python train.py --intermediate_size=1088 --norm_eps=1e-05 --positions="rope" --rope_theta=1930.0 --bias="none" --init="uniform" --init_std_qkv=0.0244 --init_std_o=0.00445 --max_grad_norm=2.0 --warmup_steps=210 --schedule="cos" --final_lr_fraction=0.0 --batch_tokens=131072 --doc_mask=true
Each number is 128 + 24 x the weight over its row's rms, rounded and kept within 0 to 255. Layers, rows and columns count from 0. Numbers have three digits each. The size before them is the row's rms in percent of the matrix's.

# down: layer 3 MLP down (transposed), 1088x320, rms 0.0405, rows 1026-1080, columns 240-319
# gate: layer 3 MLP gate, 1088x320, rms 0.0449, rows 1027-1080, columns 240-319
# up: layer 3 MLP up, 1088x320, rms 0.0425, rows 1027-1080, columns 240-319
down1026 088:111113151143169136121112131140128100124045125158122164157108142164149118116115092123122137122138123117134091172143108122155120134129101136149136143125122143098138122161150167139127087117153143098115166141156119132141150090122092135140140155
gate1027 099:119092097167152120108116144180147092163144112090110140108123138111114154121133140127075128173152160145144173108156110089086145167132145127144158150169111130170143159114159123163169142104137178124129131117128144126127155142091116104118085109
up1027 096:129122109150135113135147152173096104145118096128120143126187135094132151124111112134125121181134151127146150180131090101114126171115120105120103126175103122150174144122124132154120124094149155091115136119162154135162144150120132129095105138
down1027 102:104123122145155119129144111076147093195117102152158154188114114116162104131110111139095094157131126133146116171137104092155100116107102117103101131130127154086102148100141137133121142136133145101144103123158096111128127144151119138128113134
gate1028 113:153130093159139118128133117119085117135150107120076138110138147125130095151142146127112109146135127146139111143128117121117143138117111134132149144102095124100096130098140171133124123126179150113125126119129097163144141108140156131123120152
up1028 108:096077134118126121084139145104099121103123175105170169146093134132125097093123109112136108134129116138129133101106116162182151128162120105119134122130141180067102119122122113117143132101066126102113124143118123094113092100143130172134118152
down1028 110:142115132138108143128105104107117121125096178120115131125169111152131121099086124109148182137130091130126145079139143125164113069142123101129107091133154179140126133113109107103090113115088099095143131090134166086123112128163130162115172089
gate1029 096:147113123080166155127121180130148119091117105113096091133151155142142111159119134109120162137138118153094170153099099095188154137085127127122140109135140069141150122102155152108167102134140123121161121137159154138098110145130108132118142155
up1029 094:132161136142108161130134118170130134131125107160135154176127137169119127122144122075148114131120144123094181162125138119133118144125132116077135087152138137136152160090143148100161134179112083158073136093133165153142122121078121170101152136
down1029 098:153108075155134165138125163188140111152132093082156144110132149154097141152128132102127134119140168125101144146120103129129151142114166072097142134124137156142114158106169126142158139161145091127088143119129167152106114127149093093106161113
gate1030 107:129107165132125097144118115132140104173149106155116185128171126136099139146138132112168070144135103127140079140154124126114114110116174137190149107111128124128147137122166126110144102111095152110166169159132113144145170123125100124157081147
up1030 107:081133156107139128150081103114129125142102095111119169105093105117147124133114108110118100202124101125132122093141157135146106116133137110183158115098163145138135101094149116122130106146135172102131201185144092118138148142110091120149089134
down1030 104:109099143124172130142096119133094111175106118110120161126093117082142154156123113133111119133119165107117119088140143150140127097106170139194158122096135139152117109087137174138115093134131141106139144144113114145143140139134100133153097137
gate1031 089:121118158131129146141188132112188114150169113121125128129130187107106133133099090094129125140150108134123148146123118127134148143139091124127113128120154139146098166152139122102098112117113158102117127094150179122152155125117147115136108158
up1031 089:143109076155086130120104120099147142122105109119111101138157109152145133136127114145109122143139123131125133125137112133114123141119121154127109165127126123161133127152124135109143128113161178114118102132094135118168150150094124141109123115
down1031 093:111173157128116134096103176108127145167141078122106127093133110126162110147103118106127163110114107126129125131124133110153135149146173137108163101131152107112091129128138157103098153075151114110148147137119124096122124148084112157091130086
gate1032 088:198122153117167128105138174097170090111143208138108113132123108107131132172123102104125118139127168122128157115100120123125141146135142160073155092104117136118106152094122146152113127102153150125135167136163134113132125141101131155153149144
up1032 087:125105164115142103094095131148089139090118118134145131166129090123108142106135136092139129102120149145140136148134152119175120191122130130140136137122110128177123086108132089161093187127095101155149085139120095120134159160135166135127122126
down1032 087:097150115178136095092162126139117109126099113115165112174125104112161153110136114152125131114102136157126153133150137105154125137127161083121095120113166127117152110148139137137130143096120135091182118127159137107116102179114128131188138110
gate1033 083:117159155120136119200138109109058158096095118124109140145169149120144152106129141127139151128140151113120110101134147121128147140167143122115097122143106093123169127083135106088122184161080134122178128133132158130115140163130149104102163137
up1033 085:114116166152146090180121111143104088157113136146109142178127147118110129102186116178101120131122128129100137131129143105190153154115135155142095129168166141136119136102080116159127145122064112117132117094124145084124140152146123101106093098
down1033 080:084152137172149134099104157145105148144119155138113147157154170150139109148134137123151121108126130120104138092125135146075173142123128120089134125145176109142154097147106152158082149093117137116119121156137103080110151128108133097088074121
gate1034 114:114099115129118116127095127091167127117138119115116139088117155142132143172173170140120136115183149095149119117125102120081102140097115085142137176113112107123146105132120143124122135113133180143144102106145109168144121142137132080134147098
up1034 117:084129158119113138107142146095126098109133146145135178101117154151166144150124118105162131112162124090144119074159119136089113113091109080114114176081110136145168122143154124126070113140152161126119109101134115149127104097118122129118121119
down1034 113:097099117120155117150152176093131115109116122159132203114068124149149149144160086132149137118123099109153120138150158128114091100084117076135134172126115142120128136119118152134109126132105150103124154116143094124085114142142117145117152034
gate1035 103:121136100114130107141174122155152122104121122150122056191163082117133163139105103134125162193102090163123129156155109112117095117126151121122120136136098104143133135168118117107130119138153166107138154124115131109138157136116112134164133118
up1035 107:102119171108128144102098155125108132127123135131159130130139137130129108108122178089142136105119142112120080144133134137131157106105129150123119107072129174086191162146118141108114087170130139093137171131144136153126092132129117109093167133
down1035 099:146136109139119165118137128160133160133087117081160125105141095139130127106126153116107117123121163127126117122097160120123137146149143147142144090110120136113130132148137123115143086076096146163124115130096116108157157131095113148153094178
gate1036 094:085160126126130096147163145078127136147126104160108116165146128120097117131107123144112089129134121151092106103139113101139118098146151095148166123109168102135066168108184129136122113164114113133140134109127118145145112104083134127162094131
up1036 096:131089075133131126099141105128097160189096100142128127158117105149106155164134135132167127134160148107123141105094138109134138131137125128138154144123130087153119163146135109099115158120122140136104136143130128135158178115106108121098117146
down1036 097:118122140154141125149104079105112083142146081147173103127078124098142130120104159141128121134114150170133135124046114132119105150145121125110142130122145101100147123131188112144113130121136151135127135148144095185133128148118160155133145139
gate1037 107:118129100129142144167125131125090096116128131138139122111107103145107085143171156112098096103153123133140135118148118152071117132150156147129129155117152140158131120155090163159126158112135165122175145127153112145157105163167134117104126148
up1037 107:092090125118121104133124149113141131104139135173106141117156124140152120076130108167145098098112161143132120112146098107130098165132114105153140147039152192176148071150098109104089157134148139151147125123123158117139155137151123121150118154
down1037 111:058138129132102153128119130154106124123093145158125158138111143120099106137122117150134100079121135104139096140181094121139096137095138114141160139110144154153135099152111109108115130141143187140166145138140156145136093098144131132162111131
gate1038 121:175121103138121117133138146147133094115133146132090107109125119137110104135120113109134111120121146147142138145160162151095126100132140128111141151109108146120115102103089152099108107096138168163092151099225136122081157125097142145187095116
up1038 115:150119136128163148129135145160115137172152166103111149077116142145167117184127157126133109130094123138069132129130107194153143157106125144142169132126126121131118117121134115152117136139136123083098146116123147123135111119163160127140154160
down1038 115:156118145095106180121130125136151136151114150138133149130133110158135119144151119151111086136115111125099183102195115118137155112130116108077146107190165126135116151129125130185181103154142133137084111151104107169148111121082182130109152121
gate1039 095:172100114187132134100131143090148126099109126097116151101154101183129126169109173082122122148159149129138138146132133163109121158090126140105141156146136106126153103145187146128166141157149154170140111126127136102066150150174126154135144121
up1039 097:126154131127114181116203145120095151120150137139156088151114091171166114095105114104166138113116171160083119123103108116125148139149161093109123146079157150130151085131112125112103138181118149161135119145126093111143144102162130158114117130
down1039 098:132157153120156179103140137101160119104162140159110111122093077142129091115083113119137176116109164097094137136079094125135093167146141120112123133126134142163132098131128138127120102157145170142156116127088111111133125119142146116125128158
gate1040 113:111116154145143129141112089099163108142181101085113108139181152132141114120123123111130119163118139151099093093100099130121187102149163117116178136145138117122110159159152164134108110154108146155155127115130139114183136163075112139138099119
up1040 108:135122166144136117143143124119140096114170095168124129116176137144179129114132088088168105168161126150136117073118076128127154083159133113121138158089137130112134133095124185119094136171146166135112122133105160113163133104045116150147098118
down1040 106:131134162125125163147150104092125095139130123101138110124163140142136135126102134105124134156142157153131104119080152126138169116118130082132112121112142122126134127115104169124089127151132147148140132138132134143125113135108135156120131116
gate1041 094:134120149105127084118111110123083117112117138103114150161149138105143111119125117152105115170137128115135173112132079123129185148138185104120149134112124131128136180124173105111114071102112129115129139081154109146103154170130145085141136144
up1041 097:123148134140123140077135113134160149173126114080097170124151117138062114172119116149130167203109137131095119135136107118059102111114107177143139147157117123129126114091141102113106119123144159143117184120109138121142111110123138179116130128
down1041 099:101123118103115175116097142127156107181110126118081119160170093105057131140111112079155140104128137137136122130122101138112079139113132157115119116144136103116149122108133171146066168163096127104109144136131157119108121104091126191143137078
gate1042 108:098134128156091101183157153172120142134100098135076120106124069115104121125099150123168139113130161110106134106144102170110141111148139123138151149139127072062157134127138129112155150139146134108186100185106123102086113173105097156138155129
up1042 110:129097114141118140103121126169188150098130135163114147096130153144124112116144124107086116130145113144149111141189077118158077136146126118124130145133157143154138106114110129171115131154075131149081102147136122104168089078195097179144079116
down1042 109:136141100120106095130163109141077100109131102136082131181101114159069105133121138131115160092107108104102142108152122156141180103116115119139137105107132129153173137121143142116123153104166132126169133128146114128107176153089139110125157152
gate1043 114:112113124085170139163126134095113082088106152118107123123153125181169122145099152106164138101117176153147154124148140117156160117088140114115123163113121104116120075126166121122070091121096065092123147124160113106088200134104136105114120115
up1043 118:181097160145109159134070115139116148167091143154119143134095119120154101108163150151160107147153157098119126143135149112158149178130147099117121149161114106138158133109134108161171126140134076106160125128135116138139134162156160129085107132
down1043 118:149111130160154136133098146117128154145137184116125164168112212126117129125131161115135149115138063129085119155105105156132152207127121119132152143155142108123093128113187145114162153165120134129120142133123128140098148177154146089110138153
gate1044 096:134106082157157135155113153150116135106165156167103087127099193108124139150112141144190112137151130124129143111138152081105103131109116135122176106188152154122138124123137133077093129161113076127072143117110147134168161103140130130144087128
up1044 096:149117142139062105174094089108117128116115124117118166135136125172109126146158144160143132146145109143113096116132094151134099168150116087134136163128107131099128158150172127128114110147118135136133137135114132134102111090161126125108134127
down1044 096:125150091137143128115106132141166092115142155103136131150117089128102128149129133141129085142142143121141155117106165098137151147122099140148140113113156115146138096149126142135091113117159092119114127098140137144149129152115130151143136218
gate1045 103:101191124132128149120126119116196121148137106127112182140126153102095138159159153124146123134130115106126099143124128145116118110154125158106161070105085122109171142129162102118174134104153188139139137118148172145122181154117137125144101128
up1045 103:147125126106116131135117100119137135152127119159145152162144133127130130118167177128127141107129116099162069124151143151134138160189126136123117157133081132109110158127136183117147131110133166132116120118135133137181120125124134102099109106
down1045 105:086159117075108164122081152114136159100120131129151155129146140129181159134156141159144176094124122116148181102131122125148157127155148110099141107120139133132122159095148074148117116103142111127125106143139177137145128103157146128134168115
gate1046 083:107125114103146106124142104141118123123118119118124109119104157106082133135147133154175102125117149111189144148094160136139160157114150127160131143152122139175147141158104135187113081144145143124125112125135144120130140196168114139123167103
up1046 081:123103122143112124077104095097076102141106119114102098130144144148158085131140149156149126144126091141133116117185106114153090125122110069126172119195121128092161111148128127162092142116136108149162135110170125138121103121136115101133144137
down1046 082:144141123109144130117128135125116146131145112150160120159126159085112127095121167150103122148140104090081106142147122109129114091117118112131100122163155117093158102121133085147083120092136147129132114134102158112102128163085099112168136111
gate1047 116:086134184136138139163108147088136092123110149160133102158089157092097134112120134100094132124100130114136129125121136129169115113115125121143133107093116100098134110106165089142118106205107143139124144132126142087151140094103114100129120138
up1047 115:097144140114122137155144127123122147144143142161127149139084152127102158162132153120127123126097157093118127109118099133130125101127109126140125134103157153101154113155145129124071092143158114116132116095151138140115099102103114161132104123
down1047 109:087100121119133128134118153113115153115128117107092093139108137137108160123142093098128163122100181082123128113118120167132133143147104089134111113069103122108136109129094082136100102200125125122127106128127163143102105130166118159133124099
gate1048 111:150156098133123112122073109137145163100105115139150126151125100113153162083192163140099120144115088126126109145115129134178139119130114149173109076125115085171125134071099131128142122102155123112162153126138123159088127117142126101130112132
up1048 112:094113087123119120109159102125093130108145152159124172101156179174111132132101142080095081131120101123089099152115105137108119134100116158106145148087125131149147079142153124167142143133096110121135147146122121080131098134106127137111093121
down1048 113:116098164149155118148142172123132132106159155121145126083102100173099121127119103096109088123132094166147130106109152087118135151126104134099114129124165100160091121130139142146079133146082117115118134065125114108135106105114170143137145101
gate1049 128:123134121136161153103136153124131098134128150073112181118086131134093131148107133113125120183107086146139153124167084137097123101109138146127139141101097137138116113158094121136139134113096179168121155115140081130088099150111109150182109145
up1049 121:135193125100127131164120107113136136174136109188117112148149161139157107101136128140120160097125137129140078134092154138160139113090143133138136135141148124096125143115157165117144137120138116092111141121146140127171113126137090110106119097
down1049 110:141157132117095077110110152152149139120139066121100113120113131177123126156127082081149132139103146117110147108151149141107143087115167136129106123122120119132135101117143170105145107124172138138103142157159140137129148141141143134142074121
gate1050 103:114098065114126084128130122154160128123159099103106103085164177092116129131118159104135116111103129140155146101146126106111101160094175133129151140159158131117139109085131102087141106104136123138127143135098055169115185146144148102142130131
up1050 095:118135142168137174114098131131128160139103126116098131143095100160159104102173152132066104150158128098113128142086076135120124134165085156147167110141109104108075182153136132177177101185105138148126148090160137126136109099135104105111112154
down1050 094:145086100173150152127146126151118126120157089108122102115104115143146097163194206110102093125131120103126132151151144114149117195148131169141190135146146119126135144134144152102167125108121099164099137144097147156135160173149105103140118113
gate1051 100:139156161156124096118097124149106151138113121175151120168185153124114164104163141159107084127137159159111168146121105125105143127144099135099096091124128115135121147099150124166152134114134107117198090101125152105105182088098137118128116138
up1051 102:117108106113124110164129109137138098138128134117143134118119141166126094083156170108151093120131123147155110119120108117116101134129136128159136134128117128150126134130099125112143166127132112125156193153118121111102110155170138127106127132
down1051 102:136137122135139146135106116159146168140128125138122161127136060152143120139101106149130123106152097118083180073142165156156089170131128150133102136130138143154161122141143114194116126131130111124140067153143095092071137148117179124127074168
gate1052 105:137112143134139165061099122149135156125120122091110143110105127125129108125115126118118119154151136074155168094121126096097130146129130172210155167141113123116136113127143112156126093102138137081158128058093131120146173148151109132166132128
up1052 110:133145117169138154118124125107090111170126111152125131162104109113138183156135127080097122163169137128148159144107142143123132146152136096155132143138136122162144144058117144135174173127102113102177102129092151136174190131130086137139119124
down1052 108:134136105160137125104118077132175123122117124091079098189113163127131129122097137114149133172155090096155102135164124102115175135147087155157134128137121122115130131136109118164138140125130106126102116086108135135163170129146146106130086136
gate1053 093:095125152154117115133164173144179140103115139113101128137178141156128151155130153154105133091129091135101140089086093128171102090088124121101116127087168139106163141118164127146116131118128152130109125168100124096123124074116118132140147142
up1053 096:110078147110134145133115145068141147134119164120152078126107131121116117129094163143137134142141109099110151138144137112123073154147107144136116120116125146139152138154154155122213138123154128105144145084101101124144133105129136129152154110
down1053 091:121150122131108125070118114145116136118135147145098171205110102142129134119143130102073127127131121123129128123164121158139110174093127143116138141148117077134130113108142111125108140182094135141134154184137159145167112162084126152092113166
gate1054 096:109122128129083157135134157106133142150149133105114153128143145111136136143110151128166135165123126099097136128143087080100166107087112144142122097110138142080152137103154142137072120172112087095101065114132092132148120085129142148102142144
up1054 096:145135117140127136115124114149135129131132130078068130085110126135111096143106155139194129159122140128110155115160130131146116123065128112182129147107150082130158078151194114103111138109111109138088138144130148113147132120095101135101116113
down1054 099:138088129141153148116144124094114136076099166085105132151169160189125153146126114126082084146168141152144166113110126146130140122119107149133115121101137102134162100153132104110081076115123105074186147168143108092141158157122138099124122121
gate1055 104:121155091154156128142130131157119137068132126148136144143097120138078107102146115156107158114106111110148182130113092156117150144131108146118102087132111123128167154149136095136203117130122121144148122154144129158132164130122145143158175088
up1055 100:094118180170138130150120116099166147121151133119136143117127149165127125137138126102165105127123183127162140123135108112109165148172105086103118119120134106183158132131108124106157163139126133147097138160125126167132142126142134136144073134
down1055 103:108135139136147183116092086156153144137140164113122134143096094144103141117134137158132129113082120120159140077123104110126140145162104116138140077121137074127151165126110125138193102130141110130158143159110126148115138151160138139106148141
gate1056 102:134140135165143153157130115098152151116103120101128120145128131086132164101138115144094131137182132099121099134162100133125160137137150151105083117084148132170122129145080117168150120126126143110139115084112156096156136151081122118118133123
up1056 106:151121083098144151186099145144096155151138147123124105110131160126158154113164118124125080092136132147131118090108144158147157129144098121115111158116119122090117129078135133145151140176093131141168129142137121133125133130167134149119110169
down1056 102:130153101140093145128106158085109110168143142154128121194161148108114145073155135171167147114130100118179173123116143108139107144173123095115119148123134120142121121147095109166139090138136124136144125106119143166142103133125111113115156158
gate1057 101:117171158152159114128149140139196157121140136139115131140137091125105131147121128102106107147129142131139136189151101149121135110150110099144166105094141148142126095145159143174182131139121185134154167122085139141138119125093148183162088106
up1057 101:109138121104126137090176104154116133081148128129152193129111110135112101129162167124091140116079141153166114113140127171156122135085116151104140120100129159066130155130146120145119110123155111130136127111119122124115142100135101125126119117
down1057 102:111151106129077101098136138123125052146115168153109126154090143156132148146163121119143131162116113146132168134152132135134110078123116140124116127106116156106123131103106153072098098148122139188108099140103147112146085127171134090108149155
gate1058 085:135101133144122121139162111145131157142126151119131081106107091159154115109121162158123133102108068085132122148090137078123094121158157121125160145154111113118127103118166115097190179113150142105153122107137133143168091129146115125097135134
up1058 082:104124136149136155126115106145100146128096127121116096139126120130107195160104120134124141144133082118112144059126127124120154132112107146106117133161177131102122129137124136140102132120159125105175073116128124167111167153144138115163157113
down1058 084:130130096113134104131128138107098139111134154099142126135125118139164166162158137135154113154132129137072160128163119124152108093144135132119107108107138133144131145100161103127120154132131104105092107139129155151162130140100157133134133151
gate1059 100:116120092126126130157085141112137129103151125158155174148152161142140120095155157115129155092165191152150130166126121137158135133109133125133118118127135107046142120094127169145121127115109119160151126134135123096108145116150101151112072125
up1059 100:130145156122137143118110137145140138136120097134138182119122114079080118098143113118104105140138140106152154165102148105156135142129142148115123131077128081177115192141142078174160115150164164124149111119114087144096100157140102105123145124
down1059 101:151174134128127167138118128154181114118148105132112128086093150141111122095119098166124121143127103128121139127101102088166137152110124111117097137103115135126140157143146129125110101117121099159121138127151123136117075123124161100121111134
gate1060 108:110133151135118131121123142144117127129157157117137103150126142125109078143143141159088096109101143112089124136068118199135155094188176154135114131122101121126134137161110170119100117113145128150126140089151144176131094116154136135115080174
up1060 106:144119100122172144129116127133099134117134104119150137128140121119124129131152147092124135112163149133132117124165112088117122165124112121116138125140134112157136134104140088146125122124156115144138129143116116107168149128103077126136172102
down1060 101:153121075129153159118134116105120113099134136177103163107165132105195126144134157088082108130149135130148128143119099091088124109153091150117172126129123115138137107115123136133129154115116120144134138115094127147138133137079106125138146121
gate1061 107:123188123130134142137133131136121126147170153128088109159136107123142111143147150159111135157115148121127129116117152145134106125102133156130125170093149101127131134076148162115137127148141141118142125131108109196122122136132132132134109079
up1061 109:150125090084132132086144148139145123079150146104124119127074142162179131089097160140110088148153138137110128134128105083090142113124105090156109132120090167130157113136176150096147132135104157134124152146131112104109083109111142164151174121
down1061 107:135148106119162173166109096129132119148174133136121124115124108160127141086127191126101140126129136095137118103117123105100129112118105116143153137085117152115140122151137167088141158113126116160146151133117112122130108129147149116124148115
gate1062 081:123077116128103117101176123101149157049149106086175129150099118121148118132137103141112136109144139154119123129157118136091196111123173156149120108136136122128165121117138105132203128108116123139141143176153144134116099081190140128133141164
up1062 082:099124140143138102124157159096164126164132161123121156086149135098109124140127149135109119136130110142105106112116146148127107124149099161112127131094118147108093150143092127138153145136127140096096138140089133105123159125132125076132153090
down1062 086:142148201123124143168166153136148151119145172183117153082124150131123143117107156107095145126133140113142126144103126151104120133125105132147133141099113159125091121132158156079089161149177126102129127158131109136145168133105134124122115134
gate1063 110:137146169130124136087151130156175157101138157111122158082179133168099125150116128135120119130128113158140150146098136160101146130123152158169126119155122113139143166113169102080146135096125136121111139118121113155132085081161145130118125127
up1063 111:125090138122105111168126082157150143124172146129143138144108125162096119118121119088131130125104110114144111159087114121121163138109135114157108097148139148108159065108116119126129133145134122092167140143138110187145096114129136122139078141
down1063 105:157138159106083158125147175137138129121105140153118137137130075154091131127119110152192121073160111108129156160122159139129118114111115131131086109151134133106143148102157143112120137130155116090163108148132142121114110105118125111144122093
gate1064 087:087080136161109133139150160165167143145146122101114123105125140094103097133122130147134115136168096133103131072167139121099103138155121116116130144158149099137122155130182122117184143137059160101144085130120116111121128105095131113146113087
up1064 086:153114132140110118057124104153151114110105127145128107155130126099148105174204141130149125108104114115085118115059132134098151103117115139129131107132123199132102162109089142127165121094166154115101108150138134178128164109140157118129177127
down1064 086:090112096141139126131106143163162144137157075086155144100118109078137146118110107126110086067139151123114114127159093118101133181107114149112122152162132153105124140115181132128090142139126109154115117136142131146110103113124104067115128117
gate1065 092:139124167125155124096133126097141098120112114138113084116115146135144095111126151144136128107126135154127138166147122130089134146141149120112143148168142109121132116141141155139151120126127095145166146135143155137170123077099138121118099118
up1065 093:129113061099159107149096136121105153116078146160147088179132137138160146141133110122150115177170140154158152113164159145164105125114120127171124101095154107152102101170129141110127157102114139141082134129118151094162143138146127161114151151
down1065 097:131072124146131119112118103141101154120143106173102118148128166139106130170092109135147112180110116161133112097123129144168169133130105149137122090105110098123129142129107171119178105130142165118115128081089113133114123099144095158164154141
gate1066 084:168086143128133143136132131167109143076175151156159078150117148116136096116124111122122136130121140146146129170102152119100089150167124140190148130115118098107132074110131078149156141110121078135145157132167127162108114162148146143150072128
up1066 084:143136102151084148159126182117168126111081125144132154110122144107108109072128157120131145124112183137180124110147156176136132110126125127133093152111147126104126097118118128139151176110167113127161118127136073101111100123119094166130107130
down1066 086:118083131106104124136141141158103130152118116108087124111143115103086161083135127182123147100140142137127129102092139104111143162123141142172141147100127148121097153127125142129149116113100133115124130115106122101147116112175163112160117108
gate1067 091:147183108127175098168102170120115148139152128146089163106135143102141124123116134149100110135146072114139126140122129173113133087140149113096128140147135140125116133181160159109126120076115130135169122100161126164122091125098105138152140091
up1067 093:092116107154093117126153102165149113142121089151111077162092158142130167083110145157101108140148112123120134103103139131119168156122114124115161142110161117091121107131124128121107094093163114122117095126114121128099100131101117098084102090
down1067 095:174115139123120157130136086140142096154128116153164130121114124141111198126117120119121117120132145127099138092110164096118125095126062090098177117130125121104112140099133166161136117164104154140075146121104107108175143108163112143120129169
gate1068 102:138099111114113159126142153095128127103126102099087128137097150108111110111175123082111093132150103120154144167117113143134115144130114084137100117091133172143148157102100099105080133125154143111110121155166141150158122118141089082139142118
up1068 105:129162134085121136114103131093047086131144128120137122142149115132116100119129144145136112143125150155129129103147137121140130088112186116058143133110168125113114093158119134129141080122092115114093120144161118125097128126139117148139136123
down1068 103:113135143128103140111107094130109108098141105075139150126144167128132116110126163137123103153120157163154142139157134100108108096133142093103145153134138146142133112158122126117161090088094123123084120136153156137110144130144119145133175119
gate1069 090:111119098132103166103149102098125146162167106093114141078136113134124128182129142128107143115138144108145123116116106097119146118123125132151139130108144077117110122126174102171184126132129138127142103128077130141126156118129102127118144111
up1069 092:158125092171123128081132148107130185136128094125140153131099149106162130152126128107106159144186126181162099135095142150073151156135125119114121148097096146121082152125112150129142111111099119120135136152120131154091134097103106131105097121
down1069 090:138109115142147098079148176081137143123153130116143141136132134128136130118153130101139125146106141108104130156121135131120123131113123103121130115155098076117116103142104156133128119119140125122170118156164111093105133122067103134113143230
gate1070 086:104132101110122123127147156152126142115096090081072098123127096092083119129109156148154122134116111115094136138163123096112110124116134132123125141114091094096119123130118140084142100112120098160111146095132140141121135096101147118162156162
up1070 089:103128110142130079117180125149117123129127126075137114104098120089117135140176113114118190162087133165163133122086132172061161120125173136101153121130121177115121117159091163116150140110126159136143079064153089106119121101146122125118164118
down1070 091:136119156108100126131135156139161121103152190085149090125144111148136147109139150156119127096138118148143135120102148129125122168096091159136148105101104158169122122115078103163132123115113112120132112117155069133156160143157111138154139147
gate1071 105:145145124180118107088158124116128089155132115151155130179134127133114129164119136114109120125122129105135088141162090136124161165144110078100135152103138118157135162154108183133135110158098146168128100137138084157120118109122115123124077117
up1071 103:126132139110095157077165118143155131134124136116107132142106077165114098132114140142152109130122117102145138067148126109132134152133097144126148143148129138112177113089174146136115122173120141126176124124116083082092139166139139144080127117
down1071 103:125136146110136131098125138109128140144168142106126157124131094125132100155119131130153113124131113110147151148086131122155088128167148145129119123109095146115122062126127145145118128133174177128154137144126094111106174166122140116105116135
gate1072 087:127117130138124088096136154084106149166160091104160132168122142075127120115139109155063109148161137149088102113134119128085128098148098093135139098102159113149123158115141163118149154121146152114132146153087131143153111111099146120112089106
up1072 088:118158113127107126071130151147172129163157110138132158139141100103142116152087136154118163096128103163130112091126140125142139132114109100155124127075143108145106169113140167130148141086113128133098108147144141122127072134136130093137159150
down1072 085:155157153104145083137141147142178154182166180195181145112110117081136128095099127149158181099179141110120078107119143126112134121134114113154144149131145092108116133141139112136160150068131145145145146126125116134153119119135125102134156114
gate1073 077:145135110106145165169120158157104103077137123098142096137124121107107133169160140096132163149092146128142082090181105137124164130139135139111116119151129163149147175174105128126140125132089168115111151147133106152132106168108123124130186156
up1073 075:154137125122088114117088083154060090122154117135166066161108176151096104086127128174132095114117135133124157158156102131145167145128129104128128112160110184153133168124109102107120121146146087138135150103143099186104158150129152115122133126
down1073 077:149119153144144133131098121124130074096139101157202084126131117135119121127089147156128142138141125150122120138125116124141158148149146127114123115126175175153154123142137097060155145120116138165115149136128103181125104112125115151115132160
gate1074 104:085130135146116074148114103120149093131168156133101153164136110112104147116152140116095132170177115118094102163136098127168100116129085116098143133154125130156137106141135118108151175124141126147139112133084163115140139098144114116127135126
up1074 105:104109094100146105117163097124146105109133145118124168113138138119146126100118131117120132168105145116113126107118161113099130097103100151105144107136141103125122115133152160136163084123142119101120159129149102094112155151119137164157104137
down1074 097:154142130117141167129144151120163121086123141118132157106135118156143115098134152107131151142100136094137147140111129153087098101173160181093114131135114115115149155130136128093139112125121133138167164115158114130152128159142122159145123172
gate1075 094:170131126153176120131129137104153108110108129100120102086151162107169102149108144116145088130139131119137154089153111121145140121112087122120116146094154119132116116134114137111116133128125136151098168104141124108086170112110094104091080144
up1075 100:115134154141152090113142122113208147130124119129122166165119053120099172098115081137146122181114125142131139103131114154126128145145141154107116140116120149177101157126114147127134104083112158119107088137131141083140101121105108140130124139
down1075 098:111123126112137097126120145142062151127099108183088139111105117139108129119131125170096183114132122130150144156129135104161085114092097146139131106124104135129173121184122155140125138149134092165131125144105175119168138127134071147143154078
gate1076 097:128145144114144118134124151130160120108164140124101105095173127132096149138147116147111174119110116157117155146146142104102125103103100176121099153163127117117129177119080115127127105138147151165099121110110136120117126148084149111132128115
up1076 092:112158148146131134145142138083113130115133106155135128135137135145109157105080092127136148129134114149114133145151140102115132112143122153107074145130116116145203139106071125106141110118136149111086119127081138127143116100077156171131129136
down1076 097:084094161113105111145148127115139127140087141165121125150163146186131137096101107106116137119138180138150092123146133175140114129104092101091130114138101114142143134124075157122132110148097133075083133124119164090125153127137136167127134076
gate1077 106:126118133150136180136119085126128099126129191105103131092113135144149074157139134107123128110151114157095146099128108077080150132121130114119152115153133114125124106111139152101110130097134140133119132102119125171125123151154147149147124090
up1077 107:126126114162134125083124081151110133124100157144137116082153137141157122140119132170128156155133122162117151131138127153106131150137135138168138129156103161105100178108132076135111100100140100098142179136144174162106087089132135158113115110
down1077 109:166139073155134170126167126134133130136126173151108165104170108105125147123123126148099161103133116124134161139170184117109145134139144121105137114169117166134120162138092130128107137140126090110140116174139168131131117122104139120139156141
gate1078 075:140144127125132141158133132115108054145152120122115116095151136139140111175119119112143123115165150140141159154161134100119094133094125163141107156149109139093135137125157135106146134121136059139112167140135116145095188147124075146129139098
up1078 077:119132113138113136119104149115158104135122091160100147091120171119168169150121117132149119122131089124089138117124148114160103113148116128107169150129128095125111159157160117108130130117136130108135164141150150143122107101087121127118141143
down1078 077:105117098100177171130094125110164132142164129115155136158187153144158140116158116111136136163095141132093169152138108135097131115147137163150119111097112117094109117155119146130141144140141122161127160111124127130109089094104121119106121117
gate1079 105:125100153107127107137117145129153135115116140122083138100111111142060129116072141144148125153111152172153128097143115150128155104107126143098160148125124125089152145094129137121103121113152165156123123133103115111120108171152132163159124122
up1079 103:103149190149102117120128128118104153120120106150107130165111131114125143080076089102099140177092105151143141103146122123148154134123120069101162157128145150112176130118148170125119118134131138138106141121117094117128114134136130172170110130
down1079 101:108151138136117089151133145085147117116123057097111147136122140121105100132090072102120146127096154133132109143145098151138133096093111134086096152116142131111179157140104168110133105103143112148124116109099093111117132147107128132146175157
gate1080 130:120139113131119140114138116108167126144143165076117099058127105168136115202129133135166111125095154127148138094129078141104146117092130144135139114100080144124152103142112133096105119099107124132111141126143108127143120107149125110119094134
up1080 128:109154109133120149107121105151148176150150113158167150124160120144060122140125143099155102100113115126119128096113051183143154099112130164163109148147130108130125150134127131101122106155112130156131096148092100142146146144131137116091128159
down1080 125:157186143109126142108120086143141141147141113123176148119163122130097116137135138141146127096112122147163120185114143172127103073107132127133114118118117126106143137162143155109094136144130151107179142131062120140111119110100142147139115098